config.yaml
d_model: 256
n_kv_head: 16
d_mlp: 1024
qk_norm: false
bias: "none"
parallel_block: false
init_std_qkv: 0.0365
lr_head: 0.0099
warmup_steps: 200
decay_fraction: 0.59
doc_mask: true
dataset: "wikipedia_en"
Each number is 128 + 24 x the weight over the matrix's rms, rounded and kept within 0 to 255. Layers, rows and columns count from 0. Numbers have three digits each.

# layer 15 attention key, 512x256, rms 0.134, rows 191-213, columns 0-127
118155116157098123124097130119112114110123128136124138145109125136135127133110164149166135095158129129167112145162121140157105104156133143154173128146091140180135121129151131157144154174106111113133106140090098085124111124135098144153108134115127177100135117106123157140121124126108155116140153159124138149150127119160117138126126127113155130124131132126195120106119156173145113100163
127109143116132106112127142132110157112136130100134139136115162147110116158172138109155130138149150125131123136142087136116157132126155123089112110107042082112122091129134105133099110137139121120113125087142127124107146132117141148098124119116117139163145133128123176100146132116148121105114117134153133119102132095128099154088153112116149101141159097123155139105084127115109108121135
124159127160119148117145132152143134157097118146127121121125165101138119095138126147137088104142114128143091126107095144131111136125131110115133122103145140118131111126129140112151171142153144146146113107133155096126190165130147145128123138101097179084148108112103117087129124129134124079127115155162118095117115123105126162114112091144137129144122130136133126140136134089106153107102
151159144153108155152121107121117124143154185124150099110128146116109131101139134138123113111127131141133098165120137118131130141097131119131103106106110112119156119161124123130106122182121114120115145106121108133115109117098124168123133155126112140172127145114119134157118154132141102122120122132128132097127124140164141121108146091132146124165111127119124145140107131145118132135121
154113118109118119136135183110152136138159111116139122134144103122116137104105122097090117100092119134149129115118142159118112167132118114135149135115163161136121128155182126133135162155155141136135128113152140120129128115127147125142124128116133117124123116148138082097145137107139152134112123107151123128117116149163108104106129150110109115111141099166115135153125144120143115106106
136110105127112144132162130139170116165117147128139146120141142117112120132110110120101121114115118110149150142096124136110123126109079111153122141143157127122108142145142146123139138088133120125143102122124156114126116100126124129143114094145164132137133126129136076107153144120120166116124124135129104111104145111118142127148103170116123093100118153156143090120151137121148134085103
089139114136140126126141142112142126100130079144105139159122141120122162122118139090119147129097112133144136125106099123136118140157115155123132165108153122126142179110161122141175139127079136127129124109153143107127160108112180129122130138141136126134112131124135115109174131095154162106134154118160088161127132112148116124137108161103129120104123132157148125131139131127143148117145
131137143115138163122103116109133116118094120150106099152112098131123130103078107133103129110136113122109157107103145161133146141137127124128106131116173145140102107134151135107153148138117110134139105099104131110133158131129130139137130124117117144100114095110133119119136103110112129122137118120148073178114123132152126134139154110152100127105157120142114130132172129131141154142096
136119178154131139122163137163115134141129116123118115144082178155174095146107150129140128102133140145176087114133127146110115100116174142112111104127083133132143163098120126144109130137144148131145126127119112144121129140119122138111101133136133112136163119099128154152126160111095105129132145088137128136111116106139121126157116110102137129136137129123147121121176117091117121149100
161110126149178106142140147119124130113092131131100128145123164121129137109128133082133133105138133141116150142180119097143143136147144105136138099112133092106111115128125112118104106138126157148119137119132120162140139150148103133119155182127138143142163154123107183115111112151161092119108146152100144084108112115122147143129140160142164115137155108123140136127119123143137135152153
118128111107125150132098089123135111123149127114127105130167058141108108144091111153130077144130124133155124097121164124128095134177105167129167125141168147130136127149140090101148131126087124131132144160107132114122138113114111101147097147103113127114113121119108099108134090135132139131130122130131124128141103134152137142139117122158113151105115143159121131147145118127125120153132
090138173110127126114154126140098073145095118112138160151107133151175153110102090167139121145144145159129130179129111148138143086135152097135106111123123134117134146125121108177084103107134124114123088152115090110130141100128131130153085108167144134126104135122149154126147098142142073115086120109129122130145125129121134122128124099106126129134121129139082104115125117140111152122156
149121105133112099131154150114160104153140086084113126160128132139158091133138080135100135109142178139123100151147145134105105137117101142107147122140117134159153147126193154132148119134166098166126130111128137129144130105117136083134094137138161094116099125125134106128165145096113100095136144116112128139139147125146134115108109167112101120073140138136143113118129131080127135135138
143120147114103155120173104110141115106152123157128137147107151110157130111134147167115130144163158113129122121128146137131116124107112130110132119091114112168124155113125117103118127125110113172161142122131149137134107142134128127125088104151126112148136126124140121118150129121109099093131105122133087159152128107148147107115128119080133140122106152122103103121137107113116136140088
074115141123161077121168145138094127155100187136146145150129142146103115140108136118131140135175143155111134157126125075123133111094146127128089130137129109125148118122138134135132141114120118113135105092197112160150112149127154153135117182162106151134133130028136123129123149131151102149118140090134154081151112081119120093076134112134156090127140111110100103114159175115140086094113
142140161113154143132130140122123142128144133140144101111126123121140088107124124152113106103126161104117129163131117164155119124104085134123146116134142103112114119121140114105153137147128142108107122092113063142159151151125110165122118114145128113121146111158104093124152115050137129110141154143137125144104154115186139155164146171148077148128181126149140122125149166158123124144097
130139121139128101127152154118131125122111126135093138119091125105134154133147090136120089090107079114140107128142113136136116173089133177150114142147130085133142149155171142113132136157110171128097111127149093089111118153119170129128135143137136153129168125141139133186087160107119109127121146140083159138156126125110110127137131099125115117074160112112103144111147089155118126139158
048131163127110101177144151091139124104133167146135129156094113153110130096091085091142148113152166131163115168075141096050130143123140116090075153142160096166131134104144099132148100114167118108151107126154142173143073151125141167134129134118094129110148074116144115136127133145114098107149139152169118081125117103127159120097119110138107114112107137124102141118147165104148092092109
106109114118115112143153109108155137125166097165128116102140169139186151081122144120179162150112132147097094112095139113115122123129106150134112130157170145143124141144101111142167150128099125188150146130121116217106160100121114119155101146132109151130147145094138096098130158139147072109139126126119179103169075090149140148133153209140144120112158171111145098134159108121132128166137
129053146165134127147158093152100128091166111172114124120123132144149119121139121128097129112101114129155116172122134152132133113177159120126119151119148110177127163145075130102125110134149172101132141148085122143144130148107100160114115147123116099117140099157177127155120101136171128119125105136089100118132100156117113112121127119141133091121146149131149118121130161107133112171107
099129115142115100097117143118149151134129079108131118145164094101080078145127107087116109109123154085122152125142192147161161102123098133143194116144131130157129145117156151147129111100126139137164155144117130107133110163120164153144131096104093139115126123119181118112131124175094152110088152142095114141137097157138132109114113107115110143141163090128131125137141138126096177120113
138100094098085150150111086188178070129098100138061091141132090081108133131085113136141096106097138114132107136127116132138129161132156144135097114144146163128119150069106120092122158166141134132113141136138138093098129093131126095131113098124097131135112131209160117094128108145079140203121090130121116145141118162154118102164109076142132064124156150127170161097095130142153109158152
123093086137115151137098100137107144100097132149109123136145147158118165069111102138146143110153155131180115073102083112177178135147125101104112130137117137114137126134062117133106116086110099120190107133092164110145118129141102154168141135078115086155160127121177170128146128151128136160132107154131166093083184203120129167111130130099107132142146106135144129192103158117139150135116
# layer 15 attention value, 512x256, rms 0.199, rows 160-191, columns 0-127
137095115139162179155097093166134123154121138115119139136123155093135152087132093131126163118124103092150127134152158084100153146144124179187155165082094083181091079106111156152123024114139125097119077146124095157146115129116132145090147125135135115195152128116115095128080132125142097141091126142088170115125149142108122188136136129166112135058135130122130120085084114095088173108089
156134137127156128120143120108134118183127172156128087159119167155107113145114127085136148105134123096125106145166128114130212139075135119108125086167139105094119113170169124156096118116136164129115104165160118104122158121125168105183059138119111178113138163148119170139123120120085112118111112133169148125134126126138160160115115152117182102091167105154154162125108127153134148152095
126134099117130077149116149126145075091119131107138146114107100099099101130171099128106116169170102160111133136066092136153166138149139128167122119105099145126108119114120128140144095136162094129116071174134109132150178111132135122142136132157113135116127112133140104137110158135128088107098098099164129117151122112115133113135066115132135114133112143123166137109119142132122125113124
137081106135154123136138104160124136133147099122125133110093111116139136139112119122152149124154134071139134102145092092138122129098088138158106138142175101143130132074139146137147139079134097114158129090121137101110108067133132133128133101144142116136163125119194112120144140117119140142135137175194144065162084154127148147136118125151129142138141159106121139182134135141107100143102
138145154118123137138080113106110104149165139116096120152163161123117144123110118131111116114126128129152155148128142126124131114135182111149107154118161165134088156159152117119112104134140164072093108125107119147139171135095120170138168113135092121126126119133111145107102137138141089139118116123108143118161125139173088120118148143129142136131147124135115122160156115097128114142120
146133092129111147080169183138114104104137109122115153141129119124126121156111134100118142111093120154111129108148129149142121135148123119129151134155088119132113111152135148139103119143136147112115123132146165089135162108132125142135132140144097135132139127140149097147104139112116103130122154171137115114139120131124100130119118159111123140107154128158144129135133156157117124098178
122139142136189090123136134112123112162142084149141160132149116103116126143103138139145126119138107089123147121135108122135139059146141134109117159114126105110152119128128118129120133135111194129128073159100132089096146121094122134118168113157112100177097096148123132137131109103111126095136116143132142105104142092121108122087180108118150123075127131154137122167078077092152148134170
085082142128117158113130118127145108072120135135187118124186107114139105130107111110106146095137102104118114149113153127129149128210144156164177123117139171094129123079144107126191115101110079157078091116112148150092127157145144080133157159125157127124087115109127143137095150150093054096142082127106160137105172128136130166101157152140095146143107148128091091114121164124134105105146
141150097137127194138133147158121092193099127130133132134169127138109106109147171153113124143115135090126104134144144105132142132094134172163095124076112146137098112131169171132130120127145077155096148154168102098092092088126182124112113116118136148123128151113145155122125115150121166158134111110164129078069098127092157168115150114102130151126086118115145133140150105125125117072137
135107075120097084162137095093110048132129145180145097103119111095133148138114143121135109095141134135121172113143121097130166142121191112120126122070119116141155103122149087093142105129109153147129119135139102144133148123143101095109139163133152098126142104101077136150144173104164119113131147119164127148092066144082147127148122127154115112126125086147091127153140116144128135131095
131158167124086136088159113097129143114129162167152150112115140127146101121151136126170142110177194139131124129112159116196133092125102190096145147104206141078119128121160130133076141112162113107080120109137152079131116149149184144142129156115151138160119141161147156176105110115124142100103113094147115120145095141109126137147131097119107182080136132145099094131132155122124083080100
139141121164148125132112128114145131099165161138128152135126144096141143135145103077160149117136101083117136172139142148139168102146134150132173133138117172130124180151136176111162098111063132176119079143139108112148175143134126134139126129171132111158175098102135118107129165128113158131145119099073136107154101129143103160098079106117121152101132092116090093122111165146121126085131
127131096087141106125140125162149121142169155127105102151197143097087127172082119167145133101116158109125151152106145121107123173125121115131117116100123124146140135154119139122160118113072119131124068131159113128154105120112164142141128090134122108150163164143123162167151079131174130133097084103122147139076116132160137123106114115156125149138109071133136151164090159091171124133108
167156152085126174143154137152118140154092134082106120136125114117103094163125165134109088150104161118129139173145130139122106104205148146151107142168127114134137160156149154156085101114142091134126093165118121131109095113137154102136142069103121154136120125116156156146111124138151118126100151174140128132156158143166123124111110114148129125089113181137128128142155106142123111143088
074115145090119139153106119104136125120140125158163108134132115110168082112096137135143109160133156142117122123122129177187115069102098159114145133109131124151127148151112120152120120158176129134130123117109149171083053123107152149136113095114147101139110119115117110120131128136159131104140148127124127133075125151125110137143127105159137109165120136095108170136134123110121188092119
128131149185069070122105130133112132081095117148173094113141134176150107123127118143117105120137086105128138161105174130130150097117105193112123146161210109128141105135115176167116166122132128125080113132110124115114147113124094122124105167100092134154158145154108113097101112099110171139135124106155125111111103127133137151121117128123109158169120132145110120141098186111125159121127
141120086140154109139091136141137133117174111130169097135092105060134129055123157133137109112153102107107127123118121136138120148105122150082141131187155104111139130114111120131149116095148099108132111106115104138133111122113131140172184148127118143148133103141157110138124148090105130134124164108085158115149098077115065093125135108189129106154148122143143147101116155148132112149182
131160165191170184145112125133153159147126133157145113153124147102187140131109153117100134117095126126094163086176165111108161090140098154197158125100165105102143107129109155151136156173147126133099160110110140116140137121137127122104116120129186112130155149086130127169116110148108119137128136156128146167132130113180123213122189157069126103121120093119153098095061196160091082107135
118154162133177139130142123134105120120160113202141104163118106136154155109076112132097156110180104120120143124098158106099113142144113161157139111173120082094116122146109133161182116151129105092093073149149141166166120100117155107084107166124119086139135193106138139150139137111114137136120137092084107159074125123126114170164130135107114101143096133142102116146160151122127125086119
144121119067179106140073155155136149070119124120140105122157151178098124109110116128116095100178109199109112139115137178118108084116128131103150073147169098104149127159095139210106150106117128106120174115151158136201081091106156124146108075145114115123110182130096105122103164150140107158091200136120135141110160093117166112099115094156130127121156147130152098109145183091123150209111
111157080118132115131129129111161158138120096127136128095156092181130093092130138119129156104111111125159138125096119133128094085097118113092114156167118136121105126101112154138092138124078059090122164153155148174177112143135116136121149095133116130120138145114109158098114090124111113149103153150101120133084112079111111108103104088146122137156129086125070142097105168147107128144158
157103141149149166134110179130162101129113107156115094100166150171122134123118121150165124120125158161121085127097129156186122141137127077104141094137129137095108128159111123146133177143129178106102137128146134110118103127089147084120101136122071094107098136133153131135098148124152150117161157129121141140099152143139179131121143119153137120096135116121159115108139108145117119102139
102162146088105082153107181137106126157082123103075137095118143185116101090160113128138154104125108188100130084133118188085086094065123125073176121173112103125120105153111096145128153142151151122150179158159146166112114062130115109165112054151123142125145141155113127115095148174144097170144164124140119116109121150112140100122098126127122145166137131099131108133101113137148123153162
059116094110156078118104154191104161091082113127135084143177175155093143145080106176125121188126100145080125167159126139128131101119157107140121111171186071099122114185128126121073124135152158127196157079094135110130182123087135126131122089121141130147086167108150075146127143089169119085145149164148137076108153081108149072147108141149161108099143106210133163138132098126118133102129
086138154132084144100134163099147141112124105131102142156127105121120192088139118117139122145127130167083140142153107205157129132169062101149168141177113093109114105126104145111126170152155151131123164110080138080106148122141105120075120145120154133130121130113093094117149104135131131169131112160133128100154151078157133133134130107159130128169129169123136154132139105131179131146135
111164091115141099142142143138101068138148149112161144161088158121117110092131122115115096134146159156179110119136079096142146133110171133164149133136134188119128131130120097107107123113162146163085114136160115116117119127142165106164143135150142143105130190129119063108147133139134138149116124106148077116096107145130116146135121137106143185167113116107143118124121211090156152095133
106111119206084164105117158149154144114141177141124151107172126122155132120112135113140119163112170094141147132128181106135142162147100139093076088101111148125151085100095126128150118139097154139116095103093169154103089162131153125170119183080166139123101080142153138163124159111120161136133136184142130132117109215157141162123127110101099123082105108137147140122142151125094147093139
115129107170081125120123084094156151148132167119112186116105122122149121134104126092101141070132090121160131131053121138140098109153140135166114121110133132177156097084119147178119151094159145110117102129125130143143125121147126102097145136124172152101114100093148179157156095089134173163109148106109098142091160132106124160157147102114133163078077152120089142117115129133154107114110
092146186116135076117103100126110109151127144202138093170150065095145130169093138120145143122126150118136066157126158119146152139142153168161118122096154153114121104136075148164132108137138084146096105117121166120153111168183143099130112106127146140114103143126116171144086086107135160116086094094092094131106172126058138149143138097148151129091132127134124103104121156156167134055182
132132106146089196138118136077113139117081123092124102141113108156100093146152141111125112068083144109129153162121136106102132123096124159118086101164134164126134127125145131129126143122098100070141101137097170131147086130091092078147099117129136110132104125072133165173142110141155134121124115134149118136141108139141124147107095141077146113138130078111141128122124113173175159130106
109097135114152109087157097174143116064140168125110171160091157157102148082096075124112145168127142160109082115094165161160118094140110117140085183097160111143071137170077091091099147147152175101197128130159151115131116159114163123145101120116126113134121146115122109111141111164123073106134148171138192131113175102092124132113103157120136059106139126140123116086149128126112126091105
106141120100125102114110152105126132123143136107113117160123161157146150088116120091130149120137161128107102089106153161163146149103113073094131078130118087103130140160120078150105093098168102108117154089195165071131118140118129164123162106093123143131096161119128103145129111142115182101125104095120135156158147142086118120148149136157126128118138115126124126113117133102102087132144
# layer 15 attention output (transposed), 512x256, rms 0.251, rows 160-191, columns 0-127
110117122134099165124103093150131147126133102147134117113137148098158114085128171134134076087126080144167134107145144137127097178180098122201157151150128111138097115117105105158128097154125113121166145125150097159131106149065157156110123133112104078136138080117139142159102150130122125134148123098087108080128156173105089115195158117137064193134157154140132092164110143071112129154102
106125151142145139104146108089087118150122101089136077115180131143096094143109119143152158140159124145104106106140120152163149185114128124127135127119124135119116139143114096137118177103126172097112121132116117137059128083080150116158070182139112107116083162184119122101124151128121066123141171085189154161167119107159129138126126137117168098132161105169161112167116141140101141132102
142115091071156092151145181176165127152120122142125145126125079118152098117153108149148147168162114120126154144107095125123169175133118118143094144140111111155155107128118111150122152086133122140152085107122153127150133123146132128123145125123082180113087133125159123088138139154132129115134149128153126123180151129141140143134123091112142118167109122091127137149219109110121110134109
132073118175084155123123099125175183137107074128132144103152155140094151123118171114142140113125137105162085161166186104086118131126119130124157118139131100146159127119151148181135142098116115122150112127150153084150111098126139096139107146120110124138123113137137094107121126146134141089113129104158144088121119126138141113153126136136112113122093135125124117147132182132101132126108
127146132120128163119138114108160125113154125128162101140135163124149122140162108123112153144094171104142126131107116154106143138141123108133131131092122118110119165090134119118115141126067127103125093136134110150119133155063144126120172112126110143134137128145117156118144118136141142087133104130125139138146115085133111090143122125098106153130117107091110113111153140172136127093178
108132128144096150131160172114127122116101127099103129108122145113117093140104129141143121123117138113154118101140121173120117101126143137154121122104117149151175078134112116131134120152138156105187159129124155130103173152011135152148135164151146068127151120127154107123128125149114128121157114140174134157119164144189137185131115098137152138108138101116136104145161118163099117116139
147113124155101094115168096127118176157136102118134116114151122151101151124112088105124145152175139067151128173136134155119079128156136127176162190148139122124096135086090149097133122118163125150151126177148105109112149118072154116142138166146064119148105118138145097146134132125093130119166133125100161132139117100113128093132130130122111141098105110135130165124127127113128142132184
101108130103072149123151073090149105064069138124099190103134104108106120133148115077124065094095130147121074116129145157130184147172120123134097137151151151073111118126108121099131173112112131153142130146148124101102145138160163084124128128149130130142172112159108130092121145093131104129169150097145130148116138142171124174108163134148124136140110099120125090152137141137148135125160
130126123153182151149170119149146142155123137130128141162154173153150122120160152154139082200145105116150124117154159143150121142144107141140166097139148084070109151167119169136122141132143119141098153119126110120169140113082126176141121085088122081098098132100118125090118146089125117134123118114135111118077098075129150073115174121106142123196117141154158152091122086138104141141122
125175132137116133161112105148117096096161131149148112158085134132133136150111124121172116151157120139153191124157142117113141118144146107097113107124138119109148102153181132118154104136144106123128102078121115136143177119187116138133157156161105121112133130114134130100132164088171105080178145142121131146157115123110127141180113155119107117156186121124160147148137105091102123114138
129170114105123111111127136117101141174106144135080139093156141097088099154116111127131141110114148157133119093152124124154143173134109098128146099155122128162118164159145166098082145150126120074127134145142148113169161098126128130123117120089157154070156174220067180140058078130146147131109128109095142105112116117121157143130171137111129093121169130150154138147150132149128152112125
147129123121107126143117121083144152082101131096118146128176127061132113105117095113131169121170151127152135170102149124105193137150175164169177148115144170126082141127117165138123096100075186187171138110151135159120144090163119126170117126181079142139131099124148166095143160109124135115112095113155121155107157170129112156118121085105101194097172090102192124107133120106112115139159
106118111075168125084109084119130121146162181136138098104160145124101108139143108126162095113174110114113145094099106101140060129114072108131120120104170154123171140136134124107158121135100110149120151154121100129157083106069143148150134158101105126144088122093088147075146100109088096145096110129105137124127117105151120145091049098124114158124145108162139163147172143079097157141133
149135132108113112129135110103145143146200156136097127143130138104124140122118112149119115133121169140146100141139131136117096093135138102137149088134128140132152163138082130112134114117147140141118174175088124171132042112094158154128082116144151113139153103159186108139072115152163109121102141144176103130127154124133142121134118079114123160181081149137107140099097140172157146145169
117120160143103100164085106125080131120133121134176133134128116132155175141067140104114117180134121146114142115119179142160116112157145159092121097148134083080128150106106156155121147134174116130125094111101142102128130132120144147076126138048119107143134152103121125125142129099106162129148118102095164099110146084161061127131081114161111092180123157136074164143154156116163156121173
114168110133087073133137139146109114156091101117149120109141090159090090170144122109109080093148107164118133169101144111174143097092087160139101128147143087108111132151128118098074101150122081143133122117105145097134161134111104112127118110125140170131147139178150137130119188139185165109108130123125118113114147159134173115150138134105111145147175089139137106137102089170098125118105
092125103214078125153134140128146133077148113151099136157141090132120122115135137088123150156128130141077104110108089123140105124153175091091131127172140117146152144084138137148110099095085088107151144119146161119112162104081095096118137099134124120137105090131128108127124137139190093113131162154095128101173100111133152076093083119167123091127070110116135107122176114079146141119149
121150118116136139140095109136141142149101116113156115132122132163125148142130133083111149133113167154149101107161113140201115127140096116203098159136165158130076122123098163129154146143133124122164176102090107104114178130084132178087106165153135082151144139071100109115114154198150087142119109163137138116107141155111146127142150132087178148131132139128150114110092114135114127125132
099114116122137126174071147146079140114127130140117163129177105145117082129108109125135145110151101095134132131133093131139108141077078113134125170187152127103099152152080140162115132177125116131090106137121125096121106124132181186104147175167082102153118162159088110104174102146121121167112149183139178110103174143100130123123128124079123127092123091162133118154166124125097133137129
108113157080185164128072179192135051137146187085141120124109104181132142147109183131153064119138138146138116141144103131148130117116153125110090116154146136132159162140107093130103137082108102105100128068107166135144088128110143124170116080103172142136140115138134103160140103173103099123177145132116101137184127179126149135100112177150116112081100117099119132149123071061081113125123
130131168144164147122156114201112103150195141133134146162128132171182107102162165121143189132098129112146155115074110080122101089146184127078108122157158168186113151128108130106080121121113119162168136158123108098118103136112125098129089108128107196148126140142109147133170128117160135081125143168152101120130086149093101150122147122183122153161131104124130115182117173137114126130117
130129084141174143115144155109149088153135109122107106150099098143159130107087180133122094148135141104144109073088075122167101111149073145103118114136161130092100136130136098114111200122126157111136146126141165060120118100067108095125136156094132104113127164125104156115099114155088140139121152111166117112149110160141145095126137178139107106045144087162135104119147068161109107079144
122142136139143115157149163160113128185093158131137126150074092182147113127108163128144104149139142151118112152136096124109126100133096208123138128080107163157172161109125146146100155137110108132116121125111139114129121134141092105202103078094180125087107115132159091150153141143081140137173141135130120140171154127099117147100113172160131095099106094084082120094132117131117113142158
094148136075128113100117120215081148181041154107142100094119122072118186137108127158092094152083161135137061182151097084164133104130175137199108084122157082156144099172125133124139133160127129120107152100098174113128125102098122166147129084100146165151142135170154104136113108133127110160165140123155125115130038110124130144090078098184143147072109054138132121158095117136139153128118
133131107143102151133148152100159115131123107073156136177098104118142222132124134101096201136094091136106174107126050134129086100071095142152105171175132083130129131093131077077122160134120137131145140111116149128107155117143101139148102137128174141113175111133107100146127102150125137114128153167120133101120141130157118148130143093138110158100122125120122141112076106118167117113132
163129153150116108111174114136096092136148101079141190108123159149186154110175151146199025123117136071157125145080122128143150153120099124146194130139105159153147159170106110072127121135132081160092154162181148120128159095135137114155163128154159138100145153141153177129115130166138109155094132111128104141154117162166094126101179145117129138221137143065143131143166167121170128084070
137097128152139143136107138057123145117122122106108115144141097113151097144123122049068128176133143149142136076158133172122137164167130140079126142154163098094157098121136169161153144117156132144102125147138161100166137141114161135133147165116117096143149124143106137096150174115150107165096110157141119151112135144151111117129134126097095125134154090120133151152119115160101117171121
121128105116111172120132131181116135139127150135085167115150107146129142158147133086154082128135112097119125090095117165151129158157145104079132131113096137146171137129094116145109139136107143111107135139159120118146121120151117130090092118144125127123113158137109155116111121109139145105104179109103123127102148131074133184161158126135117162171112141134069115118149142164083110140087
124114159098130102100166146132109163106130151139086146101170072118140138164123137164121108138115150102115061133115081113159101133131178125128165168198145179085115128116101121148193135086121101151138192119103138117158076130179152107125126131177128080165122167142121125072142123026115132082144150101136137095113136120102159134166116083147148146174134117124134153152150148132130165116085
168121128092127142156105124114122127109158121158166146102114134150091068132103149109161102130133183130146105128089100105071138131136111151122154152150146142153097115141122086109103140122096183113129120144131144143114132155088127148126145141104128149105088134123100090090122138087197141171094138131145123113131086083124108160099130182108130104143154073140112128133135116117112119129140
155152175071150121100108059167072125129096163127156127126089112090143108140088089159098152105136152127179134187118141104175101156167147138126087157074085091122108088171133108115182175158155152094129062117159152130118123118119119124108124093129141094117159118098121109120152163204097118169188149125128119101148121097142086162063159152134115133077088085135097077139138163100131138100119
112154146152100125150169170102075118096064140154093092127116133125128145115173133121116169129163117142138159148120172165167158128118090089104103107137135073103168130105135119143122136162165144092113181086160180141135154111128144157116131089117137127090157163159136163177138122150085156167138147122163146135167121097125097138160154140115107122084112128142086160148117089085129127108131
# layer 15 attention query, 512x256, rms 0.133, rows 192-213, columns 0-127
133143135120125131141117079074112127139120104154101132122115124147122115123149084141135143147152099140128125141130178099106076126121102115140178093120150185134078101121115103124132113111115165114139175152135115120092172133099081115149122148112121097106118128152129122138114133140130151098116129109083120091142125149137151144144091097105129151146162117143119135161100132128082073117124
106126135125100096136148153142144126121098117103116136147111109172134116105139131124089158135112129137133133146168146117141193102156123148148152158151134133131149136129138160104118166141189104131122152126135125136160095134128138107117085110132144173135141121091165184126113097127151117159107133162120154119135153137158138113134114116148102111123133097126136121172122131157166137157114
111148134125089153135116144096088115123156102149110172106091146130106133128125113107124157188093099159137093119129115119120136145137117131120140101120175127115087104111120134114109149141141157134135120152119123112160140105101121106133118142111111091104133134168140112116116125108129115130136139101142082094129113108109141125115069130141144127139133118146118127127112153121091113129112
131118137123160106117121119155157131126109159119139156142108126148120068098100083108117159121131112164135094125133100122152157111139132144124134101158124134149150112155114187110143121119124111094162101107136114153161094137110141128067114130079178156150122151101140137115131114117111173167080133118169139157119128139139120089126109153112079089122101151162118109145186127133179170173112
126136164143093147086117132145129115151147117100127145129079102133134142140104086111134174108172126184127109115130131092137113135126131146125123106148110140143127140114089139133143121142116116123120118122127084128127131080107143109099102136117130115177110141132153156104120139124121126151128136086144131165133165111152125102103182157183086124149122125134113139159164101132156125173167
145140114132177150084135134125118152149134154139142132119148113125122134156112123141117200121164151124146108113138109122200179131126173128105115121135152131138164152139122137103115101079121114095119118108132121147174108120134109139119146125124150140167144142088108124128117135117099121146123148154162153138173132144118114146123132116119112148111122164121129114139169130139156147142137
123094161153149098124121123161171104141120137116151119165117136133094123120113125096140177108125153137100104130170105139128125122115113121130151139124156121184132104146146174121149128105130125127128132086157137157190099114145145138100094129124151182144115130101172133131128118117134150135112107157132136127142171101115158123134121146151160122130155133143117138143144118128160141150107
163117128117138143147140111107114090131121104121127157139151160125106111118140102166146108157165120124139156140116136171074106144118111167138119146146125136107171105111153116157139110129173116111135126118151138156121151126121148147136122133137084109107130124128123119152130141093128071140124140132152121139152120141155134147132114114091168141143139132115115149097154130119117128059125
142149130124139140153095086128117148162124130125160132118164134101147121088149108176107101113125132097139140137127130115121121151169140161119125109140115110111135098150137088154149113135117134113120139139123134120089136188119130141150160147152105135069112109170095101121110129164123152117111133095099079128108129139136137129129121105135131160140129147108146120127088117125099110119109
115141097115153109126140134156163107098183104115104132111120085166089127150146138135120128102086114139066130113131147121156097135130128144145129114142114149129104181136124162116112107135146103133103096122099116136133143097123101106131089110114125142125163133134140081115111134148134151161126138143128154130110127146112122093152087147127138127146137105127098128130179135118158121135152
112104092131172096151138135130130125122131131127115154113104174111118164099152150139140146151163108089123170106087134142095108119097159111170118118148158152138135155130135117113151133159162128138112137102103150121119132151127116154176185161135116111079127126136117143116111130128116094115169155139102120098153106128136140121163100118110153142142153141091153124109109128101101088118161
118101103178112112133151093135135085125130139140133124091107156155116097148130120127155135117118131154146129115101127146136121146114117129134162123163105155149101111110113160126137118136067121116133140136111153120149110136135124121107110130080140096126169140118129135121114120103092097133160133133155166089151126114124132100123108108130143121120146117119117121135184125140097156136144
087102133093133095156125155154110128135141115122101122128119164144124144128127095102109131119100129118154138126123113121097135102102108156131136141138129125159131131124143148146143133144151094108127130119106134123155147105171141111118103133132151129138142156106120147128130125099133141134151097132140156084157168090125136116114136122124120092101143137149114130125149123134157140119133
133118122108139108132119176122136110155148088105102139159135140083137137150118111140152135157087149189141166155067086126096134121102117114131133138147142115136111095132143102138127129108095145113144131127113148130130149110116103131141177109111114143125200113143135144140116107066138097091141156098118077112124108122086147169129107106107154131134150126143131153112106130101128150106166
137168127136115113125169120117138115085171121141095169139114083128081119160114117129127161112162152147106106098133114121155118141159101149159131079152152146156160127149119111114118076120103129112124110158103160135121161140110129077132112136078154114173119148128134108063076130147129134115109089116136135106134134134111127137152148141148100130127072109138119133137157125126175126139120
092126113126137151120118131116127105164115115163121160146119187102125125119127085146123136154152117144119140115137133124120129174083109109126121106092108161140118114096110135129134113150093138128132101140145115154116104117094136166157122110167148168123141120158145099168165107130141104124130140099144141134150088171132105169136134119131122140098151170112142094117124115067065122129123
114112122127094114153134126092160155111135132154148124122140140130140147093118131085134127114072147128137154103107120140115114124088094155092151166173135161154130120153163115124157168098127132138151141092091133165133133122155082120143152111142199126120131138142133149143121134113131139117147156131124115133117122112117116078119132105111140091155131127135157109097161105123135164134149
168071130121142096123179125126127132142130173127127076138166184072165125151129137157111116172114124126147130090089085120119113154146112149150122158113135126128097149088158120131170153065103156151115131124153100171161167113114118115150093147121122112152133099125178180153111139074118078073101132160137141137152120118117117129127135102170092104132094133152135091153166154116145101142110
101091108148135113125119116124080109107109118140100135121137156106122150105154133110143085148115114128130155100090147201138123119170143136120094152108099140126126141136139127179118131087094106164138096130120129108104108168119127186141146143085137099105154112144137141140128115099125110143136152154129107105148130072120132105133100112131145131137145102140094122147140128084141157106136
136163130142144153112158113101127142131129091154144122148099116162117132147162086121137133108154184110120144149129124151122122135097158152151149133117127147136156095121137136134119133091145122141122107098143155073104116118129138139140142111134114151114145133171127128134132113147114194125089126136126116163099128148133154130119112110125137142177164142158091126130105121158077167098133
138187137092133130118110147170153103104145146144129116135119067143099120053132086160130134088138126118147135109115151158122143137159095100112127176165158124110132113110134132113131106136135120111135110135130118127148098157103126103156171109138081074139126129086153118130119136141071139186100101111134149139107128121174129133143105139134134123147114136097121125152168133126124131154178
168130113161115075128094140121112136130094100128142046093119158126089120120055125112126142129151154138171161111092137118149160121135121084138118046124134154153133118219142100134113134071105101107138122120107166087115144137149124102105145140091142128127159160099136149161099104102133084101147104146126142137160171125074104140127118193069141167132167075152111098152118103141150131120111